Part of a small language model's weights: MLP 768 tanh GELU.
Each number is 200 + 40 x the weight over its row's rms, rounded and kept within 0 to 999. Layers, rows and columns count from 0. The size before them is the row's rms in percent of the matrix's.

# q: layer 2 attention query, 192x192, rms 0.279, rows 121-127, columns 0-95
# k: layer 2 attention key, 192x192, rms 0.264, rows 121-127, columns 0-95
# v: layer 2 attention value, 192x192, rms 0.262, rows 64-73, columns 0-95
# o: layer 2 attention output (transposed), 192x192, rms 0.247, rows 64-72, columns 0-95
q121,096,184,270,132,194,191,244,176,236,163,215,242,140,268,191,166,223,200,243,193,168,188,242,232,214,207,171,156,230,195,187,157,268,250,181,180,225,185,182,231,246,197,173,237,190,283,146,187,203,236,251,132,221,113,250,211,209,154,217,222,207,241,197,246,186,185,217,212,158,199,216,247,110,191,161,245,200,233,297,222,163,174,168,212,231,190,177,197,254,242,201,201,190,215,188,211,162
k121,099,212,177,244,260,233,217,197,165,205,210,200,230,142,247,189,133,246,132,126,172,225,151,222,247,270,137,208,246,225,216,190,224,190,261,265,221,251,151,159,230,97,233,162,187,215,214,207,206,233,168,136,122,237,212,231,187,218,193,205,161,220,293,227,302,197,195,218,170,232,130,227,238,145,234,215,182,208,192,143,181,181,249,203,233,269,188,273,204,192,180,147,218,128,227,210,174
q122,097,209,131,221,192,214,185,244,159,243,276,214,213,130,196,211,194,156,202,151,220,194,226,153,301,205,265,185,259,221,191,287,233,190,175,167,194,204,178,168,177,227,307,218,231,198,216,183,122,172,160,184,131,180,252,221,114,140,254,187,205,224,244,178,195,222,207,217,175,255,173,128,211,122,174,236,199,267,180,210,168,173,185,260,266,139,200,182,195,177,165,221,182,264,141,217,197
k122,102,233,195,161,217,266,175,175,200,137,150,163,256,163,181,171,243,253,168,185,223,189,165,246,176,174,255,168,205,233,183,141,240,187,178,184,207,194,180,206,232,250,107,207,221,226,153,132,160,272,219,200,231,169,151,260,203,206,178,263,180,215,216,195,174,148,151,206,224,168,218,263,210,168,205,240,198,161,174,184,204,166,242,184,164,218,242,174,232,211,238,202,125,185,283,200,186
q123,105,113,276,188,193,208,220,201,195,239,251,215,258,167,152,136,146,150,177,208,135,190,123,207,160,212,228,145,184,225,212,260,202,252,170,159,197,204,207,201,179,140,198,224,227,118,204,229,179,260,189,213,153,270,157,152,186,146,181,92,289,185,164,168,175,240,146,229,195,148,223,209,180,194,268,284,200,214,158,197,244,230,170,205,259,206,227,192,272,184,126,130,162,135,208,224,187
k123,108,206,165,219,197,91,193,191,152,184,191,230,143,219,150,207,169,156,106,250,248,128,192,161,288,219,172,155,260,183,154,136,222,146,240,79,234,228,218,256,165,240,250,155,165,178,213,214,206,187,180,270,188,203,152,242,228,182,297,216,204,195,252,153,186,178,183,243,264,178,190,195,193,245,160,207,171,252,248,198,148,138,228,183,155,207,215,192,197,196,213,216,215,205,193,189,213
q124,103,273,209,240,159,153,277,157,255,190,191,232,226,162,252,184,149,225,237,171,220,208,153,274,216,246,175,237,260,223,187,187,201,192,180,166,206,208,127,127,173,153,238,199,217,166,177,142,239,234,159,224,153,300,249,203,194,237,147,264,159,162,232,271,226,211,164,180,118,172,151,202,213,152,221,249,275,181,236,173,138,185,198,186,242,255,144,172,222,168,192,247,211,203,166,244,223
k124,109,92,198,165,176,168,175,198,183,270,142,233,141,230,193,183,240,169,262,223,223,244,278,161,203,203,181,120,162,182,216,125,218,205,288,229,222,167,255,165,228,160,136,199,201,194,221,264,174,212,221,210,219,131,196,177,174,212,147,225,230,207,201,133,181,203,223,230,281,236,171,231,135,230,266,200,194,193,142,194,141,183,189,222,111,202,143,171,189,153,240,131,182,191,168,181,136
q125,113,246,214,254,174,178,207,248,215,188,197,103,208,198,218,242,235,181,194,203,170,238,145,211,242,220,207,222,194,181,187,218,192,188,231,261,258,170,128,249,87,247,170,248,227,226,238,237,191,246,206,126,208,209,231,217,163,213,275,241,192,237,59,218,163,228,139,221,172,201,195,238,200,184,171,188,201,170,232,166,260,227,162,139,215,183,225,203,274,167,159,180,227,151,217,170,197
k125,110,170,154,196,184,214,225,225,233,205,254,151,223,160,201,110,205,233,199,186,167,196,288,188,237,221,211,245,111,141,250,248,162,253,127,172,162,213,235,196,274,176,222,188,237,138,242,234,213,221,263,227,174,247,228,214,290,202,190,175,173,226,129,262,114,141,234,171,150,209,253,113,184,230,206,227,226,207,165,126,236,211,199,197,149,184,264,179,184,172,267,175,205,272,178,228,237
q126,102,238,132,137,101,151,164,209,215,170,243,165,232,194,222,256,223,254,181,213,230,181,112,101,215,174,169,226,153,177,157,254,243,222,215,158,232,214,217,218,242,167,196,178,206,200,205,256,190,157,228,240,141,133,234,140,235,164,211,199,163,283,204,106,232,160,174,216,229,211,211,237,229,210,221,162,182,304,155,228,219,137,165,151,217,245,226,293,261,216,256,197,213,156,276,201,161
k126,104,236,266,235,211,186,177,228,123,206,255,249,88,147,127,140,154,235,171,295,201,246,158,238,232,203,246,222,232,228,212,217,214,227,181,219,218,200,169,245,178,206,222,136,196,229,184,216,242,253,184,239,226,227,168,267,210,184,203,226,222,185,195,232,191,162,189,195,251,239,150,141,146,238,147,138,279,247,194,135,159,249,188,189,192,172,265,226,253,212,230,182,167,222,175,158,203
q127,112,236,152,215,192,253,189,179,240,206,187,242,233,255,196,184,154,190,205,173,117,206,184,171,214,157,191,114,199,215,249,212,245,187,190,211,198,203,247,263,220,212,204,168,178,244,146,232,150,167,212,214,195,233,212,138,179,241,206,211,126,182,225,280,231,213,193,165,213,243,171,232,183,228,191,236,275,225,234,191,239,110,227,179,177,196,248,247,151,201,239,147,104,225,184,180,197
k127,106,193,276,219,162,169,239,185,195,236,234,260,143,201,174,232,233,218,160,201,143,196,246,197,269,255,225,192,167,154,203,185,163,181,135,173,224,199,221,288,197,170,217,267,228,126,234,274,242,213,183,228,215,163,194,168,245,152,146,209,245,158,215,174,127,209,182,264,233,167,162,156,212,166,238,200,80,141,156,255,144,197,184,237,152,167,168,190,280,157,186,203,172,175,178,255,217
v64,105,256,194,203,202,170,214,166,205,163,152,202,152,172,235,219,176,202,190,174,205,139,159,152,196,178,274,226,212,196,154,230,187,177,112,195,273,209,133,214,208,180,180,227,194,164,135,200,204,225,222,247,151,268,199,148,232,127,205,184,213,225,223,160,218,207,214,184,176,121,173,198,249,196,165,167,224,212,209,196,219,191,278,262,145,106,247,158,189,175,189,188,215,249,170,98,206
o64,101,172,249,228,292,188,189,234,138,249,227,169,223,169,208,220,248,252,186,236,203,237,224,226,106,191,158,142,220,231,180,203,232,165,237,183,176,110,193,170,198,249,194,235,239,199,208,244,190,242,128,122,209,161,182,314,161,244,205,156,109,227,153,214,202,229,195,171,194,229,152,211,167,253,210,150,151,217,184,183,209,160,149,182,293,241,173,176,209,136,163,188,219,141,217,191,275
v65,110,142,216,235,237,242,247,206,189,164,211,248,162,160,237,156,206,233,233,147,253,211,235,90,198,199,252,151,174,226,205,233,232,199,185,205,153,242,196,248,215,182,154,169,174,189,155,214,149,215,182,194,201,153,194,131,228,192,150,264,273,242,186,167,217,205,237,167,214,180,226,207,225,265,178,151,250,200,265,143,220,119,293,174,197,229,231,206,187,197,150,187,288,184,236,269,224
o65,112,156,166,209,228,227,156,186,231,170,226,143,193,253,184,173,250,106,214,181,138,131,273,230,254,215,200,160,213,182,181,159,168,192,176,174,243,143,126,169,112,192,234,186,235,166,189,190,177,154,175,200,237,158,219,247,139,156,191,201,128,167,240,172,116,137,197,231,160,217,213,222,167,233,255,217,221,175,150,210,193,272,142,226,239,203,160,186,246,212,218,207,213,184,260,112,251
v66,103,167,202,207,157,231,231,213,278,123,163,211,195,163,158,82,239,191,179,218,185,186,177,257,188,145,163,166,233,284,157,266,207,171,280,218,219,240,199,226,307,214,231,228,198,245,140,229,185,225,155,165,216,197,269,177,202,193,168,181,192,197,236,226,189,231,229,142,232,203,222,196,208,219,141,283,190,222,300,198,169,254,204,173,193,155,217,227,204,117,203,150,222,160,183,158,156
o66,100,241,203,228,186,193,205,195,173,276,140,192,261,235,238,192,205,225,252,221,188,241,199,69,254,244,292,234,193,170,216,200,166,192,171,178,144,226,224,211,156,189,189,193,175,224,233,194,122,217,202,193,192,233,168,244,179,207,195,201,222,145,215,171,169,182,177,269,221,189,301,188,211,263,195,213,202,207,103,176,204,204,164,237,146,160,166,172,210,206,102,302,197,249,209,215,191
v67,099,200,183,231,259,206,271,224,194,169,219,240,199,192,176,157,149,198,225,225,219,187,165,173,162,219,202,198,241,113,207,140,212,182,170,250,187,170,182,241,199,172,171,145,214,170,210,228,162,135,227,253,281,182,219,259,221,258,208,193,215,164,107,253,267,149,239,233,206,265,217,164,132,212,220,129,231,137,183,144,256,195,264,232,253,150,266,225,289,212,232,219,193,175,264,279,200
o67,096,200,241,231,187,190,208,220,185,196,193,178,179,215,177,297,218,194,135,154,178,229,198,137,259,194,256,204,147,280,240,151,128,214,158,131,262,101,147,170,141,256,244,181,207,232,150,230,233,193,216,172,190,253,192,136,228,179,173,170,151,210,241,178,169,202,179,191,145,177,167,264,263,197,202,221,190,222,224,239,156,175,183,188,206,197,243,265,191,194,177,163,201,166,101,176,197
v68,099,203,227,122,245,208,216,277,174,200,166,269,241,208,241,211,259,244,228,220,183,207,149,154,145,251,233,227,122,228,235,232,276,229,222,220,188,144,161,196,187,245,122,171,260,173,146,253,300,297,218,235,199,198,235,191,204,187,194,226,231,139,200,187,139,167,258,194,202,133,189,187,171,177,169,183,170,213,197,208,191,139,199,213,272,203,164,179,112,268,166,242,284,142,240,238,164
o68,100,198,102,225,188,173,203,214,221,219,158,187,209,138,187,182,217,242,119,207,176,175,271,237,245,183,237,228,269,223,206,181,236,196,224,180,229,234,231,225,135,230,252,257,225,194,212,111,141,182,256,179,229,117,240,191,215,168,197,202,164,159,167,163,148,258,170,240,203,225,287,263,233,220,209,204,238,154,178,207,200,256,223,268,197,215,213,212,211,113,233,172,166,229,278,198,116
v69,095,220,216,148,243,150,181,197,225,203,262,211,185,218,177,266,175,260,246,145,174,194,177,205,245,210,258,169,216,171,201,246,183,262,156,146,271,196,225,223,227,252,218,172,233,261,166,121,192,248,219,140,188,208,245,138,215,252,198,209,209,218,262,180,205,207,151,167,109,185,210,170,191,166,140,192,186,135,249,129,262,165,117,159,237,212,207,202,157,220,149,227,246,244,159,223,211
o69,093,240,181,197,187,219,186,181,216,162,205,225,182,232,244,167,218,147,168,289,195,213,220,175,101,225,189,251,166,142,237,209,170,215,254,237,151,204,262,199,185,166,302,268,185,201,186,216,202,233,159,191,191,195,207,228,270,198,247,160,196,198,242,243,121,201,186,208,210,229,201,243,241,241,282,215,180,245,141,227,157,245,239,219,228,167,186,234,173,219,170,193,153,263,188,131,151
v70,101,197,210,200,173,226,157,193,235,208,202,138,260,158,241,126,178,218,247,184,151,275,147,184,224,238,175,205,231,219,187,209,242,77,252,203,197,186,183,202,139,304,244,249,163,198,209,209,224,208,230,182,147,215,111,191,210,274,102,220,203,185,188,198,162,218,264,216,164,214,174,219,170,154,222,186,191,198,199,125,113,140,287,262,196,244,235,181,209,222,192,234,167,179,243,265,265
o70,092,176,257,274,207,170,291,214,254,225,253,164,132,241,266,269,269,221,172,160,229,242,168,158,256,185,184,227,144,213,157,205,152,248,156,226,148,213,135,243,224,175,191,167,221,210,205,184,174,135,196,267,162,246,202,158,151,202,165,244,182,189,218,210,252,235,133,222,286,160,229,207,230,227,193,211,178,145,170,242,220,216,162,176,221,169,121,181,170,201,249,222,192,243,162,168,163
v71,104,245,256,202,234,188,115,214,184,207,181,186,210,137,202,210,230,79,212,223,228,172,240,206,237,217,189,192,142,222,154,244,112,225,228,135,166,176,170,169,231,253,206,241,199,243,200,139,163,156,200,244,253,169,218,98,225,222,219,181,133,222,144,247,223,173,215,188,193,155,96,144,190,237,190,232,281,228,192,175,179,188,177,238,296,230,185,195,160,151,179,179,216,201,228,214,152
o71,101,158,205,191,137,174,193,189,218,216,236,197,240,164,207,180,162,259,138,222,190,193,186,118,120,173,122,235,157,138,276,216,193,205,113,230,237,189,192,233,190,202,171,290,194,200,193,215,255,169,247,215,180,125,248,259,198,167,216,205,278,167,236,278,248,264,159,148,171,202,296,222,192,229,206,230,188,198,234,193,162,258,218,168,202,232,232,235,202,158,143,168,149,278,174,255,235
v72,098,280,211,174,243,181,186,194,170,206,217,189,186,268,178,239,182,127,202,186,233,81,237,148,175,170,160,192,225,274,189,238,184,234,191,223,212,184,211,144,163,159,252,152,177,159,199,233,204,236,201,150,135,248,151,149,208,181,261,156,171,211,235,298,280,197,169,227,147,254,265,214,249,184,152,203,203,233,207,253,168,236,200,210,183,150,131,173,167,203,166,251,237,229,221,213,272
o72,098,163,146,201,181,183,137,172,202,155,181,243,168,216,173,206,203,154,248,229,191,272,156,241,124,211,246,178,209,135,262,224,220,258,227,198,222,284,173,180,208,216,106,236,218,151,246,110,214,169,140,239,223,229,184,191,226,288,209,193,199,237,167,197,185,259,240,167,125,163,192,245,152,167,265,189,232,173,181,141,197,137,164,182,231,200,278,247,158,209,209,180,189,221,154,201,213
v73,105,212,225,193,219,206,222,234,235,156,225,181,256,194,163,233,211,138,248,219,163,161,189,138,206,146,161,237,240,133,170,169,217,200,226,221,198,238,215,158,167,128,197,189,151,153,181,228,236,163,158,155,209,197,95,214,203,173,177,218,194,171,239,206,172,192,220,189,213,147,162,229,159,220,196,266,245,184,196,230,212,238,230,186,145,258,131,226,266,192,171,192,184,145,191,173,232